config.toml
num_hidden_layers = 14
hidden_size = 64
num_attention_heads = 2
num_key_value_heads = 2
head_dim = 32
intermediate_size = 256
vocab_size = 8192
hidden_act = "tanh_gelu"
norm = "layernorm"
norm_place = "pre"
norm_eps = 1e-06
positions = "rope"
rope_theta = 10000.0
rope_fraction = 1.0
qk_norm = false
attn_scale = 0.177
bias = "all"
tie_word_embeddings = true
parallel_block = false
init = "normal"
init_std_qkv = 0.0625
init_std_o = 0.0625
init_std_up = 0.0625
init_std_down = 0.0625
optimizer = "ademamix"
learning_rate = 0.000962
lr_mult_qkv = 0.7
lr_mult_up = 1.19
beta1 = 0.9
lr_head = 0.00762
max_grad_norm = 0.5
warmup_steps = 221
schedule = "cos"
final_lr_fraction = 0.1
batch_tokens = [8192, 16384]
max_seq_len = 512
doc_mask = true
train_tokens = 92980000
max_steps = 7940
dataset = "wikipedia_en"
Each number is 500 + 25 x the weight over its row's rms, rounded and kept within 0 to 999. Layers, rows and columns count from 0. Numbers have three digits each. The size before them is the row's rms in percent of the matrix's.

# v: layer 10 attention value, 64x64, rms 0.172, rows 18-63, columns 0-63
# o: layer 10 attention output (transposed), 64x64, rms 0.296, rows 18-63, columns 0-63
# q: layer 10 attention query, 64x64, rms 0.136, rows 32-63, columns 0-63
# k: layer 10 attention key, 64x64, rms 0.123, rows 32-63, columns 0-63
# up: layer 10 MLP up, 256x64, rms 0.186, rows 0-21, columns 0-63
# down: layer 10 MLP down (transposed), 256x64, rms 0.158, rows 0-21, columns 0-63
v18 132:514457513480486506519515495491493463524476525478465482512523472512539451505484467476514502534497506502508482520471531518435501550513533556489498499519514463464492480498477499513494452505493538
o18 146:520497472514463481476502534504537529484527498488480479489495489498550457519516533526542532490481474473487533511485485463474532504456483493502494525507496538526539528453494490495465461472535508
v19 125:493544490541476473524457526482547528511477520517508475457522498545517513477480461504482471514507516547501468470490501451476480494509503518508493470504446522499500513508455514468504512479533488
o19 132:482491519517522468508496494511452507515544522463532500511501478540506528491508529474500463487513516487501546503511471476526475534509475484482466511483451483490551503521553466484456491538513480
v20 126:508527528467506462513521458483466518494472534536534519535514523525550510469529482517449478488500484490458528496504503540505466507529488493471530493475549479468481465491499498499491478500530504
o20 140:474526503517448539500464499465522484472482544496492552492495504505486476488537513533529465509514495458459497501522530488512451504516494479492550515472509456505532515504487534482493519466525508
v21 124:510502507475498522533495532475469522526538511464464503482512452504514538542489541492486503448459522521468509463510533510449496486515476509507505491490501511458513500521514509517520497531563508
o21 136:480494530502481432502512529542480505478518502488501523446500441479494493511506514528492478511490492517455496475487540517523477541506486550527478486522509527478532460498481504503491502513534542
v22 133:481472447521511504480466469518474532496507521514528509472487494516471515529536483524522505483509504495496504478471489503498477491500481508488525458527498486465518525569532469503549449471506547
o22 131:457504471444471503517525478507513498531498476495498508465533485489494493499521513502503531484503514496470533477512454544502506547560517526476526487527503460472493527514512485535478465484466541
v23 132:502503503474522488480533552522467504512518551488466510518512581503482528471496492494478514494477512494502448504565467497480520514494523530511491447478507476482511510502504494489518502473482464
o23 125:561517486491533514490464542486532504490515523499510455483485493459483533510550467474466493472476490487511519503525491534485462479510523508474508494490463534478506484477531507518477546469526528
v24 123:521485494523495515462464467498446455482486504542479504499496501500495496503528530467546452484555509499474536522446474532497522490478495526507521494484534520506490523458500502519526514479510466
o24 137:524474469449471452483540494488537509530482498540525486462489550519482456478514479534499464506496521488482471503534523490508543502517527506503475510450527487518464528524527514498500486496494502
v25 124:461516531554449496527500501508503460505515495486505488534523511506505496508527487500454550492513523497481490462455447481498499475510517534465468553475515461507514482527508490515535512491490479
o25 123:476538504457512521520465518477470559520516528496496496477455479513540513511511517517466496472488509511520477504508517494500525469478467546504493502488490478464530576491471511462487519496472499
v26 124:532480517489522485533515528496504540538487452522491479494509483533475437506494492480468501499504492507472505507484543566530519474538497477505503521501507495511487548520491506474513454460474473
o26 128:487481500489479503490490523497448445526506496558480513446486504515526491515537511500515518542495484484500526496499464473546479504464500453457471514541492531518493515522483524500527542506491489
v27 117:480520488471492494479535519519493543501468527535467521516509429496541551475499477501472498525550511490502518509504481470450553486487486503526491457517481516519497484475521501508492489519525479
o27 113:486496471490529482477496519478505530448504501535508547546522487503515508492479449524484483499498520502514501472511521493526508513553453467494490493452504553516500490484531484508445486477544495
v28 118:531469521509507480518467470494489494503480504511494513516496516487531543500508535525496498536463492501542458456514492552490475525491493512498452474487498486536496542547504509449488505460533537
o28 126:513504452488534547528508478521518485531536485465490478513488442486467458470525556485489483512478508478523513515509503522510463501498516508492517504515519526490513491564483513456471490474523479
v29 130:507531509547527503471470512511517522510529517517490486509478544502481485505530527465486508537438500507476514500451448513506487478512533492508505463501469467474479507447471530531495470509524509
o29 151:500518537511513505482470458482548508556525505463476504464473525470476515516525491487482529543477503469455526516482520504482496532513485501506443509466485507474470531482520522519529505506526475
v30 133:544480511471484482520498491492522468496523499523511526506448503513498556463460486522484493528504490555492521506516438470473494498485496480509507553508476492505514512474503506499534429518505502
o30 128:549509537494521513546504456490491494442514513539480504475534489514460496454440493525523528504460485468526508512474501496485501528533488508485510489455463500487531519524485504507496485530504495
v31 122:507483581490492505497459512497491511489494498535539475483498510460502416511455479526509494494511519466517457480498480507494481521512512489498536518518456451506502502512510494526492526513526495
o31 133:476487515533491501555491477504463514519478512488541467475483512485467446541495513470503523518499525511482473494482484496474515494473487472498560527488546546467520517484548480503476495521488498
q32 052:501526496488503521460507501554519542523535479534522491497536522458510525491542475533464477485503485453517482474465534509492482437495528528499484513476511513457512484509502532500501469514492485
k32 089:495503505481516488508486515479494477513499455485463465510471492466513527505523526513508521509516554552506487576502505461528488491516461503477538486443499478511487490502500458534483526507536494
q33 059:529498514497502494506557497519427545478465457509497495514468512486526488504516489506510494514508489543537522471495491511489468470532482491509504510516490511498517526468507570492514522435496509
k33 080:511530490530482550471495527514506507508518533527468526467520527499442510476478504509491466499475496471487525501537490497489479500510523526491461572516509505499538497473446531486516532517517479
q34 078:514493465526516526494487506510482476488510513485519520466517531524498503526481509542508477491454489441498498448461494521448534481496556494486464526498490508517535491504476546475545512512493488
k34 080:508535499490493518501525485540497495517519485503540497487553499494471503523464511484484471458512472483517487501521510533506536505457527512486440493490542480501565519524493493445517470530480504
q35 066:502498499532512469529512504452480515522490491543426492510497499462499499498440536525501525504530517522502447532515515487500467476497472507477501475463492515536489531513544471507518489506523521
k35 060:474476515472493479536492481483485498533519510532493504564501496522538476477518494486513485482531533451498480484492452498529481501477496533503582507495445494527491488498505522519482505475506469
q36 076:455492485483501504540493509520511469520479447516480470500469501504506538484530548490512519490535515536490478540492463484493518462492451502544513500505477500507465524523529460479528502463518466
k36 072:519419524493501486526490511478501488520501480493477486492485522497550499499492528489508511513487542497484480493505496469551458491550492513510519490548477535525502485518497538515451549463493497
q37 078:515474497483501508477535462510498507546467489504522532489554532521462521473485481487499454474486525485535534458507545526496522518466530497474453492477505523479528473468487510489531481513519502
k37 081:511547498512506537505503505506526516473554521515544488444542498495467494535505511483477495476521475517466476457482498527485498484443516484498471516503523508525481517501518477477486443533507475
q38 066:488518501493521484441503511514501463517519500496476534556496472436490527476524480498515486467543524530425489514511453518511509493502502500495507486530493461527483478500488493517496525481527470
k38 083:471432524496527446505499487487559513475492499496470460513455491503506510489503512502501488512488516521458519491515511449497501501524453529521533482518470508521450487482529478496503510504491548
q39 078:509541464464531483489475494500508479497486520447551507502494487500472484511545502519507527463501454506450484520485500537510473540453507483484509536488498506475521517488523541526539502488494465
k39 093:481456523502537486488493499480498508496491539543460462515461482474548480509512501521518491514507482487507463537509504467537504508512527471493504454490461537512475462486544514482521553482513486
q40 073:506514560491527497479531498509523469493502514489496510494456468510493472514459519490525502492461537471491472563520479508544496498511467508481527511516492528457506514500481517471522495506545562
k40 071:506483495471495522509567505498509556527532510524521531491499460499508508472483504474519522548519500509489468477492485562542527543489493501522510481501515501489493487451490529502459475512460512
q41 046:480476482500486458507494477466487499507486463517434478512517498498518498504504506450526512513523521532481488530527472481539517507511455522561527496489478502541468511492555497541482533509493499
k41 218:536531499514482537487495494535506511503521520500532545459558486517456489498472492477508478467477458486513506462494512549486523493463548494469468506501528489497551520493495515470515480522521501
q42 081:489492510537467544510492470492517507483475459520438499519484514494458454513496472508511496482503523507533491520555539520507507472503480491550500473506461521526490522522497538494453490517537499
k42 078:459497508472487506529509518484484471480515492482482508474498562521493550488451468469486499465490508547493534522523470511483489487502457528552531477506482522456486507489477497550501508490492512
q43 079:483511466514465471463501507510488482500508523513512533482541472507534504518496489493476499553519500521526499501512496512464531519483517513544459517533477479497513466505502543471573454471527489
k43 076:498543553521519452518522481464534443523544508482513517500520511465511495533514493476474518521483504493460507483488485503504540509522489464508518502481499512536536506471498484517492574491498504
q44 073:500519452497500462467504522455480445488470504515487510514479466487444536541511517520508530488516514488510514507482481491521522529521479482563505479492555494517479481496524500484510459487536501
k44 083:523532549542515475517492554514466525514518511487493538488511505500489473509483467469516507461449502458487478473534489507489556522460518479498481507504514506482519507483520515463531477522481464
q45 072:510477499484485464494478513481525515521508522479511452496458518444492538476492523520524516481495511539513497519500505486496519488477489525505493482540493447501513492547522509486538478496460580
k45 078:509485490511492506504520499520502533560485518497519543452534521506483494511504509473462515507495468453494511502468506531482541500486496479458458535481465488494501524488462528455521500551520468
q46 082:576557505506516533508479548538497502496520484511526554521500481489448511526501509480514490463470457465514480470503498497507478514480498517491492539488538488465524521485500494509471512505520501
k46 086:497498541493511467515529487487479505521454498538471460521481502506500497486534520536544515495508539528511473527520499487528518469538472510507562458505487503476461478501553511491466488492524486
q47 070:531470479530522513492487477446488501491476509486518512458527473502523541521452507478490517517548463493523532525466484517476528487502482514495495506494492524506440486499523545514505472454514462
k47 086:497524496504549488508463522494474469530510462457517445494546493505538533495497523478510481549469508462502500471532480521497488497509503522547534512442508501520529465524511503506482519510505514
q48 126:513527499522513535483492496521503529493504512487520523501533507518518477500519501494499490511478475440502535451496481536471508501490542487469455562532503478466545499501482549489544515512473471
k48 097:520535482525467517492497500553491516496522512487547531467545475504495514508470483494481485461491475472504493437495491528475509490457540499487441497473519497476545524472499495478527476513515498
q49 088:482522517468505462498494490470522488505481496515469501526467477481510506458482549497495518472511528528507464541519500462530500496492477521516546458478493510507467485539510449514461520459487543
k49 077:489449523479521460529503502440521504491484500500450499479455509493497507524502486528486508528543541528486496526477512462551535509517467519498527474491502506510437508500506497528484522500472519
q50 065:453506513457508507498483537455524464501465475517486482529497487507484516502550514495450541514502519486491479536503549465500492456531472518506501515514506485509509509515504485521514559471499546
k50 078:520510492508484490526457492480546499509498497552476494503483546516483505463510497541486512556475497523502498499418483513496515506510485499499502485497472453508511471457528488559530497502485508
q51 070:513501544543464509472501484504516512510523537490516509462524508493459485508472485517506461508489473453497533463501510497487496510437514487467462535526525478468543498514494558497514521526513516
k51 081:536523496506494529490495529516480517505524527473521554481522482514487517488469471485498531481504454468524516481454510542475526489472539484475497498497522441506536509445507492494510473541525493
q52 071:503462496494488500491553448553502513512496509528500481495476514513527484463475509487500486536470485494484511485495521476500532479499487481521473478509511498502473477544550563483551519549520486
k52 096:524527441496488521472441505518541482528547529498538529484512506506494550509531526459480499483487504497498484504481505523484498536505515487499469468544507529530515506480459473481466489477515486
q53 072:504473506486451515474506521512492484514493482472491535461509474479448527471561513483424535497508474486503490511491537505475513504495526510490479529506532520532476516487520528515472525469468509
k53 083:517472499544500502493467497481513531515489494511493484486489546454515523516581501517529482530482493498516540506464454445484501506519495506468503484506468487460506487499509492525528541493458486
q54 078:500480498455487450499498488503464482502458455481492491530451524508502516505448537494510515481486523545528503527437471470515466508520502506497524472475525517504508481522480524521504544489514524
k54 070:501478517514493517509511544520531481515471497542496501512480434484506497532527514526508522458488556483506456499473491527510502481464505515435476482509506499482547497530495460483463490526505505
q55 075:479503458452548502532479487466489497495482492536401483543483508498505490510502525486516481503535512507510513484511465479472499497495451532525524518479464514492517510506529491467493501514515495
k55 071:480484502468502455546491536493533485492456480505469490478494523473522484477512490492496495499549530530476480460531493468550471485506492486482541482522471500490476496507503522552517527441505491
q56 068:515524509485495494506526481447456500496489481541499520482497499503532504474453473517535500473484502530525448547557555512515523491514528507486515508504483498490484540500446458522503499507511490
k56 073:499553470483487537533527483544513480496514483517516525522535510506444464531463481489532480511491466510536514480507492520486516471450518525519488511488498552514486482509514500475472513552497509
q57 174:526525496524513546479499506551496495494500511477525541478526523514474494510505477505495471474489470454498526436490508538463512495470553496484451526516509497472547506497486538485503494525507472
k57 043:526452509522532492527473530532501479477505481465490464518469512513485500510482493486470510469487558523486500513469505514533528471482485515474508471506537478505487516516449470519439480534533509
q58 084:478483495467490517565497511473515483507491476499521475515455479523516556508491518501488523493515532505427464513517544467482466515518498481511510463464503518538470511521496496500501457497530501
k58 097:520530486525516541494505474560450512456525514498498493494523552505494490511496516482498514474496448481471516479514469542501517494474545486516456482532537475490527523475479493471489474509505475
q59 080:560514476500501499443540497546514542497528489481539480509501532531506467485510480483485479469500508474496504519503483494447510484533538488463515554502482461499518490484520509517512491468531519
k59 084:474468480484535477489537452487515521489482481502481467507473482522539499505555503514510527471504501507529466527476491465512501524512422509505535473492488497528485494520487454498473540477486485
q60 074:513521537515496498499492553510495476506537500482502476465469520487543527534503478519520445516452485478482524444490515522465523523537517501493484553522475516494487493494469530519518531489483524
k60 083:527507501487498484498524476506557543544498500452506496538473484508501500482480533499491477506538501472516502521506516483543528451520499481547505481542555512481489461497472480523523524483508467
q61 067:494529483531478497498541558569493542491492472500494475493526506490511526507477503487531501493478501493497466458503511500515501470478506482538479468529469455503499483496533538471533486513486556
k61 079:491468524496477484542485463487462531532518462487471531497535483490517508475503486500492527553531529529467493571512486496495519478511448470480512503497496481517512542498511500478485532478519530
q62 080:457524502522477484480474502502480541516504492548512510456540495496504507464507521517501480513479493496500488483517479516464535505481488540473459525487487473507549472516498556458462530509549508
k62 090:486501548445543466519451521449532445496502443489458504497502503475479494495514521499506528542518490536494522539490514488519490496501470529515533494499515507530482483510519486529495524504486491
q63 078:477505448505491466486465503474486463512499510462520488520457441499515513487520514460504491523498540525508474546525540498490561494523478487551483494465516521522502510494503507514486493488488456
k63 084:509498491535504513500508513520525485482511532496553518500556543512483488505475503520513496480513441457501512474524531521479521521503527498489466500505530537458550531457519485477503494492461461
v32 066:477443474487517477499522556527510520484463493460505511491475482499533493493532479545472497487497490506552498526528527475514509497473521475498495551504471489490495529477465471468513536529470518
o32 053:496476559507501539506473514518499476526453485467455502502514500524499524508487460495455540534498469492475501515515487468516489477458477470563482484463505465504458493485505528496509486504493527
v33 063:509503461531481530489508468503467526505526486510511539516515510517522545524550504516443446486466487497539503513456472498466507474502514509497497470505484505471482498509509466534479545467480527
o33 058:451497469545491474544511520495441539478487512493469508529514539510508498491480531513477512543473518482514546477501495500543460500494435510495485495503524531487510483514522484482466510486519500
v34 071:508479501461550502536493478532471491509521529554501512539472523470489477484448484510509518491485498493501474483537529519522515504525509510520479490454495475516491489446549495483457476502486466
o34 062:481452483534478507457462507526547526530537464532468503513506506459481495488490460478488482476512456500530532519518496503486518555509547508469513498481520503536536482487503506481509516510525488
v35 068:498529516525520508525526499489491450482522501533497467514488500538547485483503441465509499477496465537502528473492451509510482496480514527533507462497484465537461496531545492523504528491475526
o35 061:478541514503441485514515514523471495514527522500529486539456507497495498456497499441489478505461494541508544483485551529496530513499475496512510490513519508472509512517493516438474520505479468
v36 070:472478501476506486499507548526539475502467521494529508461489516492485504476496530508508491489517497493559467501507526501518514516479528450444478495529482543535486496442466487476507530463484512
o36 055:519517533504503545479510483516534489495449450486443510476511520543522505487489466510525546490503476443490490515533524481540503479491527460505509466473513495528515477495477495503506492479501541
v37 065:501504511520511500485474530474533491476544542541447516470497490484482537520511503479476470515505500530437506499484501453494465524515532510537458539487502535498499501497482504504485478512486444
o37 051:523530487517527499549526551500531508464527482514494491511498509537527508535505521462511468470516468475500497498505482446487495503512465524432496504502499469507461532516502549491513491484493461
v38 071:464527437522492508493504452524525485516477470548519504491497497509530524533517493570500494507508499501537523503516488493520502462491479506449457491490478507522506551526514491484481547503482496
o38 056:495514490499461516516496554486511467495462517496454521495479503509457511473498444503511508546513516459511515467467497505562472510493480482557486495487519524521523518492511468495460474486526507
v39 068:533511514478458493501468472489505536499472502494516539518538508491502485529461491545500499490471506466510499506530484456456502520523514474527503493501523485426521481516510514526484496442458524
o39 052:540481472480551484502493506516475523517474481507512511504550476478509475489475502506487506492543540544508523492517479481486453521489500504460518529473484496488547448508505451484474519535493538
v40 079:483479497509462522491509519517523504505536500502521517547490496567446499514466471473468545510506551498492521497470478487488504482503526511507503540475497527484477477421477507497497474509509511
o40 062:470471440499496504545512473527490504509478487511532470500564512546469492474506520483517490510481482493492499575515446493463503523457525478496494501513491486510493510514532495517483509486529471
v41 066:487520488465478467457504520489530511519480495492500494487526491474522532468460542492492467496512485522479480479485473518494532514493533480539515559487500456560499526541498465509535514476520496
o41 049:545495502467479507496512458498502509506472506508488496507475502515551509527511476451470475472516476523481503480520488516490484475566500535526526466467536550499509507525469533535513501466464513
v42 076:558491509497486502496451488494505479535484503471504484512522553493523559487484554510493505541470517503532433526514494528521472482512494496483500507511512468516505486487514502464501497457530464
o42 052:504494480486509471466490447446521509458512428515484533497504496500484477487539492524517510480502524528475482487516459549508489490521558527482477482505531501496526511478476500489505490519537529
v43 059:478512496443487481518496498519485511501466485533504555489500457526534456445467484477504516482476513490540493463504467503528516532504508521515534482541489483507473472493510515550527468498494516
o43 045:492509473477475522453490488527466491563481480543547496490488505512532503495518501496482523505453501544528515518476526498469483485473505471512539501498492481504575487519508495465522524471505488
v44 057:504511521480512510537464503563500546476517504500505519491520523498468525501479477485510511463538511484460510489494447516494505455494475461520475503518477510474515488463481576527481496512522514
o44 046:481500479498527527486484513577522537484486556499527518489498512500504518439503493479552495520493487505523464521491465500478485481513480499432512517496465509490513484476525494528483516485488538
v45 075:519477542436502487533476512481478514528507540513489529510515464478505450485460482515528511487491467512497480481517491532512529525538500472532489508482485528497524544469495501497463467489490449
o45 052:502473491501538548460468488513538517543505481492483495524486507482502535525467477514455487473531467535532505465505501496485506504524539507423553499490483517519490525501469498496518493480505485
v46 073:510510534484516501542465510503526483497497478504485508498483522454468497521477491507494492478492488515475511455473515459515495510480512465495488606490486517515494509491515490509510476533564531
o46 057:527508516495477537535472502538529527509510487476510485501448458491518525515518487467522466470487479470506446561526466495496475526543481493489501509459511523505490521512550506498529482506485495
v47 055:501518523440495488519523513471473448515494484526474543515474477513476505473466451533505544518507494500505516536501508496493480492515456521457520526482452535507499472508518503518522503530538480
o47 047:495523485470477550519527469472506466529524494513516507498453509475463558503508477512451489473508547486481492539481491520464510517472528485516530493523492469534503498483532496480514513498546473
v48 066:569532527494507483479514500483509485506503524459458477514505524506490512475477456502506528532487495503460478516485492549465533489503482542512534507501511451523508505561498526519479527517522516
o48 054:504472502508462464507484459504512493502524515478541487512470520440496490482516508476472467473498557542490485477503499545460549479529504539498499518539490491510481514488478511531490526537471501
v49 050:507496479500450523529491475505489449471517531489512501449501506537496488491513456480502528475501488452524522480495523499492473468502535528468502556490508482513499518472475507561516454508489518
o49 040:480492482482484471522495477621502502510461500484509468483451528515501502502515513492513511506534475478556485483517527502529490497475483506518477518495476513456482486498528500498505493504517487
v50 074:529539482528542499502453469502542455535509464469515502522496559511521496543522503524534478517483497513457515492438481499487512475475468486472480512482490526500505497492495486521469489524501510
o50 057:493518528508503461561497511471495537470493509469500493482455488491474489497509496478531464528456524470496490532457464525502514532548537486477517500470498491515498542476504457479482474527514511
v51 069:520497507551495497499533483488486514491485425515497510493506464516517492515520510499534489497515505508515533472450489517483532523492477452514514512474538507482479551543458513529525536534485528
o51 055:475494534481513535535506517483466492544498540492539491484462481515536505495451541475537521541507545531479510491437513511497482503516473477511500515471506515522472510499515503507488469497454495
v52 063:504513496447503475494477493496503489529523506517492503484457516526460519510455500545524490500496500505533521486475465497493505509520525503522514481431446472460480512487535511517487527492467562
o52 050:550480445519483507547471474533472511517525494491490477500498513482494507466459467466485473506506555506511549492466487454493489513492515471495536464487524501532509494533511518482485500543509516
v53 080:527486545480526504494467498503502506502503486553458506523512516473491485559498522486541457497504501509503513533487506506486553483504521443500483477511482505439495536475477533495462515522499472
o53 064:495519515522567497471481512506500520529527503481442512514506483488508494489426494495513479498514533484514522515487445495511498486518505511419509495488512493531453520501509495498494485494449511
v54 063:474539498527540489499493552502516434546490484494495485507512468527493488459526498471551506475495492516487478477516551516521465481499495494466509521496433524497512501499499507473519527524499475
o54 051:464516523495504513507532499535528486511490530459482514504466474494440516513518493534519502499489506468469470476478531480499542472527566509540520452490489506515478539490488519456521509483502492
v55 077:486513497494525533472442540517497480476494537498495461493511479510493516508464458482507496514495481476509481481487445517499511524519515561531534468514524503431491489544490477510513478511510521
o55 057:500500463450484481494472505550457516483519496498544496544548544493532518496469516481495508481479500510499501501495533484521519467512487539502518492523449476514507499516468481449509493548469494
v56 059:476494535504531489538460474499519511484517520542468494516506517479531519523527509492525496451498515537488516492529515475460530497486463471501469440486532523472529522490480506499490442525521486
o56 046:474525545510514464486509547489507484485510533521486524450511445496504524500457524510522473505503486493513518504497464520476490500494471494402506500473487481504524516531489479494528474519484507
v57 070:564528483518433498470493499473475489544494516445499473530498496498516488474477511519511504518529502491492485495498484522484473469539481498494497500521528458511530493464522489483521533439481479
o57 052:508487491458492465504527467471517487480487480485481494500518496499484448482518505542498494510544531560452494442531493537514493521539546506485530516517479509501519467458511496516497512504532507
v58 065:557524526503466510509502457458505481504540520503482498513508533524499510521511515510517482547503496537527538566480505486499470487515499460493515504468476477458546476471480502483482537496501477
o58 048:502539478513542480544516471485497524487520512477474487522468491527487503509470515545468471479542563516513517469507455499505498523484542508481460496518543493495455489465475493502494473515521503
v59 066:541540509499547508463497532484498479504482537473489509506472578466530519481484484494474484528483491481520477495507463495494497508497527474533488513520465469516525515506512488508455472503555478
o59 052:493512505519508470473493511500504533482495477477481497535468500494517482477540461451466496462493507503544470506571489482478510495559497557488492475505473495542507494479476525497520487538497508
v60 061:485485538527452497507517530489514483511482471476485523522507503542504489460472479534475509506496478538486517478473494509499472470502478507469535568458471534492524471477496521511553489519525515
o60 051:466486498472519556574526473527519498531489505463539485519462479537488521481524476544479484481477519481472476483480492527450488489487522479543509485496495512491479511498502497517503500520530471
v61 074:489465471500484530463541519483544575504483511511494482486493488493497518519500535512491506538511483469488529545506511463476500511518504565540516502490517525462499501478506479454497486498486461
o61 059:547472460518567484519494503468497486511525493522482506509575509526523515516469522492470513509533482463480500480501493490518493520467471538556495475532469477500461488484505502522502492510504506
v62 061:529476476492492460489489497499481482504500495461499553465494452503532508476498477497510494520529488478479529515516467543478506536484502521509480500498477486518517546593514531480504515473480512
o62 048:533459501508528490505486527501461457507486508467501513526450542452503530474525471487477504482542508526498520452485547475501500465507487504517498523510473529481500537479471519510497484446493512
v63 069:476499489465484488461522451504513455506508525553522550519509476505529540535527491552539477514498470502476530532497488513533480529501496536475498523477507533489492538510508491484477519501503473
o63 051:517494479492499496520522533504485506534486493505463506532467542487509571525482436502494503492522497443480541450476487503541493545507501490514504493510510494492474536494479485483467486488543496
up0 088:555497548479523462533516507520497520483485508482489499489505513516502502490512532495474515472551504497467525475471521456519457484531468544501522513551505519470449536485463510507516506518493509
down0 086:467507519521455494470494462543504512522491504506489521480534506519448465489534517504532484486494462505498502541489457535484467532475540480468488493503517497497549500542533493516493524455502485
up1 105:488506459447470498486478500440491488531526493499521496498476494496497524508450511480516496501502504496499474564489530497524512513544509489491541520488527499485514457523468453552512538499527512
down1 109:470533498471505534558481488508472476475499542508468491509535490460512524501498479531543485498497523480445499488488546545525487518504509514523528482528514493496506468468476483461492464537514507
up2 119:444437507501534474517500485461522508518550460549495509512489496498505531462507515497539537507506510493497491519495453448467492500512468527508541471508480501494481494507476512489468536491513507
down2 120:474475517497475499536502490449500482457505532495514498486500489528491517479535521493516486516502487541484495498479538446485489499496456524504484456484490532521487490568475525508538536516493553
up3 081:521526485484501500452521510523460471491498524476452463519488476483475515482534511480487489515515502521543490530565505481507515501497501558453536537530480482471490506513512495533469483489532504
down3 083:511475506481473483523535501501491502518498519438486499499485549526524515493498474502486488503509533494495475523440490503523483499495554484566447469503511501504476504512551446469488515490507489
up4 095:508499507539520472482463484443474481497481451497495475495507526533522498524492506487517548511498526521495527510513518508465529471533525525508505495454517487485506491520524470489421528480465499
down4 097:466510528508461483496532498528461514524507534514495490453556485520522482446501508499477460518480444468484495513470511514475499555533479505497503489550512508474484509483486534501528515505490493
up5 109:497499513473465506534519527481496493506482440446527514499478482471493462501514498502530514509469564507474509517516468539479499481521493485530542530493481444491487483541530517524472512507507517
down5 106:469465524511497534476492490491531512537533524517488535500528474495512485507502523508506479490517482475528487480527487512487514507556520517464532506451538506508489475485543508481440482444458491
up6 097:480532549460508510494493504490531468504492469500455485537515448501495454504518476496485487497511486575482495526521488460497533493495474502488519469484480539508512510558497492505510549491506492
down6 095:527486494506498459529431476491502493511512508501481518501553525503496475502500485477489462485486548523492506514551446538489472534518493507529496489512538513544489489519520484537490455493529484
up7 106:492503514467517483533457470498521489473494482528501487523472514472543496494473520503523513541532506498504515499520525465497519487584502469464509517487533490502508481476505457497515463438494516
down7 095:494487483470501475470432479488581484503474454499525514506496528496494488533543513462488521472504477552523485514467476529469488524523494482496473506511519527479538505498498522522492486492496508
up8 091:516488496499473508499477488460535516517509471529472538468506525498544532471518527522483531509523522515516566509443473526477526478485476458491505497486482481446473488487494505516491527502515462
down8 088:444515470499484513525487483516491480497506487526568489529476484495486453528512483492549492539491520513513479502554506519508483511477508513461479513511440537483476487491480472494504509468469531
up9 092:479420518483550497468446506508528520508515525516536477501489532516532487502519544497507516521509510499533481525496520511465492515482507508495518520527485485458435499490457479517507494489481484
down9 095:483548492500469538489484479517518526493529456484481528483508497489458525465490455485519506501464496456501515466501506470544483491437514490522469486535517527551496499511507514502497526498507545
up10 092:522525529481486490492485510490469522513488490498508442491474511520537487519479567470460486524474533486513469496548457464534514520475492492510536512517512520471478500518526462460529505496488521
down10 093:474476496510461499494518475461498518517458476478528493483521499524500526474524463533433518520461523520513508483507486482547518498493530453493498525547518564480506507484513489494490475528511505
up11 109:435507500489508481503491499476522542527533487481540469535478513530506503509464482494521497506564523538526481503504480521506513491500479523519503530501492471504466511482489454527493506425480481
down11 137:490478460459527517469498501475521541522508502449528529508485502498492524490469493533515498469551538506523459501533509543520507500504464497490477524502527486500521477438522494469524505519478535
up12 096:450483501529486518537496481458497513492517508498477489551506488520521499501538469512522531540504501501547525521475531482485500490512502506485476478506529500447521466496471462521468526441481538
down12 097:475538432503471544487540487519481470550460500517535510509527473488477532500504518471468483502501502511503472509508483487496505488499501539494510522485497492513540450559498496482509474477492544
up13 100:518475508512518462497472513478486495504515454518434480478507498530510492537481498527464471522511506525481522548469530480506449520483512529493501482559533511488473493530518478509483537530498481
down13 095:534507504503478525510523493472535516530474546472524496501483490518496489509514497499492491538459497520510480514521530506423482460556518507514484543465468487482474531481490539499515526466478488
up14 091:491464524461501466538504476527544485487525497505488521529508510502501493484500515484481534518571513488507478483505463504500450485494478508520501487431468548490485500478541499492545498477516476
down14 088:505524480538511522455514484523465524540549532488523495492509502441494502486472499458484459517478514449503517501497523524471457492506479502497500511479534467525500478485455508502493513556503515
up15 092:520479502523505478560491500435514479509501511515532516463477491488515514470492492508474494501484497491538493502496523495477474505535499496480547523475516521483472495488551470576461540478503515
down15 092:530501477466503536515527490529477480504486531530523518466501496487453510498521464455494480527512555477492525463508509485510531530467526461502510520498471505489563494469489483465495501538517476
up16 083:527496536484470513496522493503521517500499491510474540540495469484574481461517501535489501514508484466534516491491473492500481521502471454490544489475494493523501495503520474475589502497491497
down16 083:483485435505501499511499496512542506554498515470483522487493497487424487494513499533451488516541523537499516498525502505486524503511510504516478509531496473458490497451529515515504509504564498
up17 098:528485495484525486525501493457489522483475484478456464487536497478503514511530466535478482527469500533500491519491473465550519519538513501538513502492546528509497501487513441527454509470467501
down17 096:508495477455491519497540523474487478491481520486537532523494481475495462511500494482460499510522490501507502503491488564528487501483444465472508533489518528463538495512548528516532491508449470
up18 095:464504472450531525488462512525522514501490486496462540502514502510514443515505502492480533518507526478559497501502474457484475495550480543541498500495500533473457473490517468513496487530498496
down18 098:455523472482515542470473491534461510459535540503519506513546497489494507492525516531468485519472498470501482490485503522509497504472527467498502555492532532517506556544527493478491482492528483
up19 114:484511482528477470515532529476461531503484476496467478511497514490463485486507468516521511507501542531559480485531517487463514465498446462501526471507484500525499533523442505534507528523502502
down19 110:482502499484523477522482461478474527472483489498536519487524499534503480470520465503514528468535497472506460523523470464500526461478536495546490461491465512558472512533532517481524515509489490
up20 109:520510512487503487505489488459442533483503510521501486494482476447509471507496496474517499499548512528477522535495521480473494491536508505529513528507545470551507464558515493516534481474530458
down20 111:487493516481517485491531523520441510469505489533498504504469485501508550478499498443506474495520525473488498443495510521526500502500502562456515519504492517515510505506436457519512548509517501
up21 096:478484529504477489502515468501518545481499520531478471494470490485501528529523510531521489530501481502567523552512474499501474495526501478512482461493492500424462475504475493533494539497510531
down21 089:500515482455496552450486515505472456447500487470514510491537505505515502519466478487520502493525456510484507493523535461485523470509527535489520527526457500506502524551492475515499463501507465